Part of a small language model's weights: 16.1M parameters, 360M tokens.
Each number is 200 + 40 x the weight over its row's rms, rounded and kept within 0 to 999. Layers, rows and columns count from 0. The size before them is the row's rms in percent of the matrix's.

# up: layer 6 MLP up, 1280x320, rms 0.0928, rows 712-720, columns 80-159
# down: layer 6 MLP down (transposed), 1280x320, rms 0.0905, rows 712-719, columns 80-159
up712,098,278,253,199,186,237,170,168,165,240,161,205,183,180,160,253,215,188,164,198,210,119,192,229,188,228,171,215,208,177,245,269,207,221,237,237,155,133,218,269,209,199,153,171,229,205,181,194,276,221,173,247,107,224,197,216,215,183,232,127,172,258,229,173,160,247,279,135,160,219,284,222,225,245,170,228,110,210,142,215,211
down712,100,203,201,240,219,224,247,232,211,210,238,205,254,185,256,200,110,146,125,141,112,241,230,210,177,153,254,194,189,189,241,172,209,212,164,210,204,111,197,176,195,196,241,244,180,258,253,205,169,197,181,182,230,171,181,153,227,306,124,219,212,176,192,241,226,228,128,161,211,187,198,267,162,235,253,232,245,226,254,209,175
up713,097,236,132,196,269,192,164,102,222,141,161,196,172,209,205,126,105,231,338,208,194,192,147,167,174,220,291,178,198,232,225,184,115,200,213,208,247,183,167,200,258,215,167,188,166,175,192,165,251,157,195,180,188,183,206,198,127,187,177,264,152,161,170,266,184,100,139,160,188,198,140,209,239,218,318,252,234,199,210,187,189
down713,100,140,212,161,187,175,229,229,220,227,232,179,204,191,205,210,221,241,194,237,169,129,104,153,206,262,185,250,222,145,250,213,211,200,173,173,215,193,237,172,216,239,166,216,209,175,211,264,231,263,234,192,145,235,232,192,260,273,192,152,241,236,282,169,167,154,185,187,168,200,170,241,206,226,205,257,262,160,198,118,173
up714,102,221,181,249,189,154,169,86,177,224,224,132,253,169,215,180,182,222,91,168,251,142,186,216,233,198,153,190,199,215,210,204,201,187,224,259,186,135,141,170,189,232,221,270,198,221,221,258,183,160,176,248,223,183,275,136,297,173,201,205,210,198,187,271,296,42,163,241,236,127,225,250,209,243,212,167,209,113,211,189,185
down714,099,234,143,173,222,233,183,171,90,276,238,233,270,195,217,202,84,198,184,196,193,136,179,173,194,167,170,175,161,182,256,146,205,287,271,257,219,127,226,138,165,181,168,240,232,217,183,208,215,204,186,211,151,191,224,187,160,159,150,163,203,209,194,224,221,177,194,198,129,187,188,207,151,191,179,282,185,206,145,138,207
up715,108,232,175,182,218,198,249,192,203,186,149,178,191,201,238,191,87,101,221,172,114,144,169,217,264,219,200,186,221,199,181,188,238,170,207,200,136,263,159,171,262,185,186,135,263,204,128,172,134,239,222,264,240,187,190,178,215,154,152,165,179,188,166,255,152,211,234,146,183,233,247,193,241,314,227,155,182,175,220,196,195
down715,113,224,251,255,186,263,125,248,142,174,242,154,166,193,215,197,232,151,204,185,198,196,211,195,118,240,169,232,281,158,213,221,186,165,120,233,136,179,242,190,235,194,218,189,190,218,221,202,291,170,178,266,200,181,171,189,211,230,225,239,242,77,183,255,170,184,192,241,149,213,181,160,221,214,174,138,212,201,243,261,159
up716,089,173,206,165,184,222,279,199,202,209,260,261,234,197,202,162,132,201,132,212,228,192,119,170,294,162,209,188,155,217,226,175,200,187,229,157,148,198,202,224,156,115,185,181,170,234,238,211,129,144,193,189,200,140,221,234,319,215,194,268,137,206,257,132,232,186,160,161,209,193,198,224,208,212,200,212,228,229,183,211,270
down716,082,194,205,186,137,165,220,217,219,223,207,167,234,240,211,234,188,261,286,216,134,218,249,127,121,210,144,173,160,218,170,173,154,202,262,167,230,188,221,200,226,236,212,150,195,178,284,154,190,217,193,122,142,206,176,231,195,205,169,212,241,218,178,186,217,138,193,178,193,232,152,194,179,230,222,149,203,313,150,193,199
up717,096,191,157,253,151,243,230,198,163,246,220,221,193,201,62,169,204,204,205,162,222,211,207,215,199,214,178,185,236,184,145,129,205,231,216,180,221,267,198,164,211,193,227,263,181,124,192,168,167,241,207,186,272,191,215,147,158,200,145,202,190,177,169,207,215,183,186,215,278,228,203,217,167,101,191,253,170,122,176,166,202
down717,094,218,279,134,241,262,228,222,125,134,155,201,230,166,232,262,198,193,202,211,123,194,160,230,183,188,260,225,164,242,243,203,157,166,162,193,129,241,201,184,175,246,193,137,189,194,180,154,187,97,226,239,165,145,211,244,230,194,164,201,209,225,214,200,232,200,181,194,155,160,161,304,181,183,314,215,222,205,133,208,154
up718,098,229,261,194,199,213,109,211,240,183,219,162,229,261,189,184,182,174,125,250,223,210,162,229,187,204,151,180,254,198,148,197,291,256,206,228,211,201,188,182,235,195,209,179,123,140,274,241,190,253,119,194,158,182,248,262,239,126,278,242,167,194,133,167,249,209,153,224,243,190,238,196,257,231,230,212,183,150,202,176,206
down718,112,194,229,197,120,161,257,232,213,191,182,198,186,246,221,254,145,237,208,311,240,176,202,216,221,231,122,154,211,211,259,205,241,226,178,183,250,104,205,106,181,179,236,186,233,175,203,181,188,236,185,138,163,182,201,176,210,163,176,288,150,208,159,255,177,173,190,260,166,173,274,200,245,207,245,136,210,227,189,185,227
up719,101,199,196,195,205,208,263,204,187,169,198,199,190,163,145,222,216,207,274,164,260,200,274,200,269,209,133,196,218,163,217,281,181,240,203,147,163,177,174,139,259,214,224,182,223,185,208,172,209,238,232,170,183,229,195,158,233,209,231,242,130,148,238,157,207,205,232,179,212,149,192,288,137,240,267,154,282,168,156,235,183
down719,097,186,288,212,217,235,220,229,132,165,251,238,245,273,176,196,166,237,168,172,172,184,182,158,176,157,158,164,171,199,207,133,232,259,194,206,178,158,189,171,266,210,133,213,187,220,146,153,111,205,132,145,187,225,140,174,232,240,210,117,125,208,145,189,179,222,232,217,147,210,269,143,245,239,168,206,221,268,155,251,198
up720,097,263,211,255,252,256,241,153,212,135,168,182,248,182,250,185,247,150,192,229,245,188,297,179,189,211,177,158,199,149,188,289,227,239,192,167,177,216,216,162,269,188,239,213,326,193,228,195,144,224,174,155,89,257,204,197,203,218,249,152,196,212,190,197,159,180,246,81,234,164,202,267,137,240,194,227,178,239,212,238,165